{"num_attention_heads": 4, "vocab_size": 16384, "norm": "rmsnorm", "norm_eps": 1e-05, "tie_word_embeddings": false, "parallel_block": false, "init_std_qkv": 0.0188, "init_std_up": 0.0188, "optimizer": "adamw", "weight_decay": 0.088, "warmup_steps": 260, "decay_fraction": 0.283, "train_tokens": 845500000, "dataset": "wikipedia_en"}
Each number is 128 + 24 x the weight over its row's rms, rounded and kept within 0 to 255. Layers, rows and columns count from 0. Numbers have three digits each. The size before them is the row's rms in percent of the matrix's.

# layer 4 MLP down, 512x2048, rms 0.0517, rows 475-511, columns 192-255
098:157170150100121093145135122121094128114126142168154115119147130154115102109159139117109155142126152093109165144160160131144115135137126152127105151107093112117116130128127146149123086138111113
097:135108081088111149127117101145162128138146122150149136122112110114125166126139136115138123102129143133151138068134156129114114112133097142129101092088135164149134127104115116141169155137164132
101:121147139104113125101118154120124121122078134091104164161109105130132148144123114166135073139143102172134150144101128143090083134114111127105082090156187138131138097154127168152119106138102150
093:114119122123127142130137136115147112131130122149149130134179103133078131143146100117156166096128133089111139131140143090130112122129155140115103118148131177119151127113133101149106119138121135
096:133116150142117111126160090105125116113117085162144118145102100108121124093133151140128147129069129160111152116137126116092128146151103152138095154153096113145138107109142152077142130137133112
093:111120098123135136130135130087109118116122107134133151098144135141122151174149155084088134127096112133160126115119115159121157136135163125126125151106146140130113087116109140103130180145126094
094:099107114114159139138150125115128152112139127137135105106182116121144145116141103146144127105149152116143090136087116186151118140127170130129155109114113104112185084129105118129087150162156142
095:119133073130160182140149118158099122126146131134165110142182099108088124151164114181128109124127126158125117131133191063114157183131157155167100166163110083111115137158123141080128122126111195
095:060127097126101152144126174131130145090144122138111157117126125137117142162092156119118145179171131149156142103136134126122129137127113106150113105131106106123172106095148114120105175122107135
195:114145139090058111125111126138123092129131133136131128121131176120111109160130151147143111073165107118130168118140122108116145166080130079111128131136135109124156125130116142124136140126139138
103:081117152112108150090118135169211125122128095137100090111135140121130157120113111141139134126144115150111112125115143106106099093140108102113128126093144119122081146110154136134143126108111161
099:128128162143105099128142148115085112151134128130169160146130125173141162153087132180128110097140151139133105147127122168098148148131140163164117137080134101130137132135114174160120151139161111
097:130117118097106126128132145131159104110107141121134133121097138147162127125138119142154106154111136117115134110150119097141134136180093146084137138130133139099128132115116115143157097115168132
100:147098135150152159108152151056132133163158119126118092102119116159105152120158135130163113090110128095147120151146119145130136144161107138133087114118137113105135088087118168139134126120142134
099:154161153110109135103126084155169096135140125129128093132110104115145107132084108136087122085121135118105143135134107120116064131157129110094157120114105078197094105151156108093107104161126152
095:120115120130116121128137123146142115112098156173123125107137112168141133148122123105143124112164088112143097139097157109121106097150110142114115091109146083145113148147197126118136109151112109
098:138122150101118129078133088129134116140102129122139140141099134120193134132145137139084137129088125150125136108113158133109109126159107124154091144148112118104123106138125107144155153113107131
099:092129137134157141141128123115113126119093132150111107072079115146092114101154108156158115124096107141121153117132113128141150124065106124112148131129147134084139129140139129172113114133133129
100:123113083091145141127117139137128128182145078076159172105158107109148136127114128118103106129121155137139153122149139112118132132125133145105121104102134102142110176115082143139161162116124159
097:138103101150092103151156117147125116164139151081142123153106102139109142144113129101151132128159113099111123104093108088124114114162145134096104146139151119151118135095096145138129166142137151
094:129115184126133168121124128112123145130119115138121116123158103095127183139112142124126121080128151130096108114102084103144136132155118118096152112112153150133111122096107103115138112155181125
099:144136058124149132115098117117089137117080104128141114137120138131185143103124146125108135103116112135133098152124120141162130068117064106172111094125110151090122115112168113133120125096159147
097:119093166100165114131107164114136145105149118102130107092138124100169131129122081163096108101118062142138111108167158140124099150145122117121150153121099084177123079166111119124140117176112075
101:101118144108133145121087143167109114140107142141138115130170135185099141104067185163136159141166151155150119089079100143113089174106136116146103119116158118140141164175109135137116131127137150
094:082101163109163112160154145123122109110124092102120104097101137177079124162094083130146082129146098156178140091088127053142139172174122179144116100153125128143111095117128106126099113096131128
097:118134144106104141120118157113102122123151100127139119126143103166092120145177132091104112160154115130128103121105134135109130142143131103180107122155138149108124139164121115137140113098162115
097:146108173187117091109112147097148100115131094132095136144150122107136104153113126147187150128094155134157162110091115096108161106106107100134206091129162177131091130123150086106117133131109130
101:123142141166122135125113139098133128087131129117143128138109131146136154083117099142146108110139145113147125175139114120082136153121104159122098050149177122130152098120122159125137089120152166
098:155158111105151121141128106109145086060085132143139123079138142099085163103167086141077166111128115144127165103096091129144101103092125101101140134092130076111172135123108120164131130111115169
094:114127126158081161128130115129151099173131171132093146091161132098185162150147114137115137128141088101119092100106123129172151120131138146116142084147105153120159067122138124127146105106095140
098:125099104135142134113137120144099183122130109154175114114112092154136115130076143163126211126111122140147156125118172128122133163098134098160110162077103114117109165122166118117105128135123117
098:113164119111163146131123159112124089141147118086118160101160159138111134118081122146154127095140095130137123125133131091105162124128131100115094117060154118167088102135104129138136117156130122
092:099127108148110123117136103099164158155106135092131100151131118166103113137120122143103131129156105117147127117136160143113137108091140115126124132109124147116132164128110123152133136156075139
092:115128103127135109145121156078133127121106142083131140137081134137084162135118116115109140109118113154156121140091150162088128092154124150119143128150152124076122171109163142085124142072125115
097:154110157144132162123084136112107103182088155173144109140143109178080092149135117142114156126164142121109112120148093072112122129130098141126106128138121104137135138134099124174104096132110150
096:100093165095153116117113123144169130129128114110101124114122122128168144164130161132133144124149130161128178098102149158114146140134129165075116145132134124145128168106116078142138127134099150
102:151109129126127145135135153191112108159132141119147129157094143123069169134091151141114117142154096125109129150092144137157122164154114124105101124093079125159135104147104122136138116124146133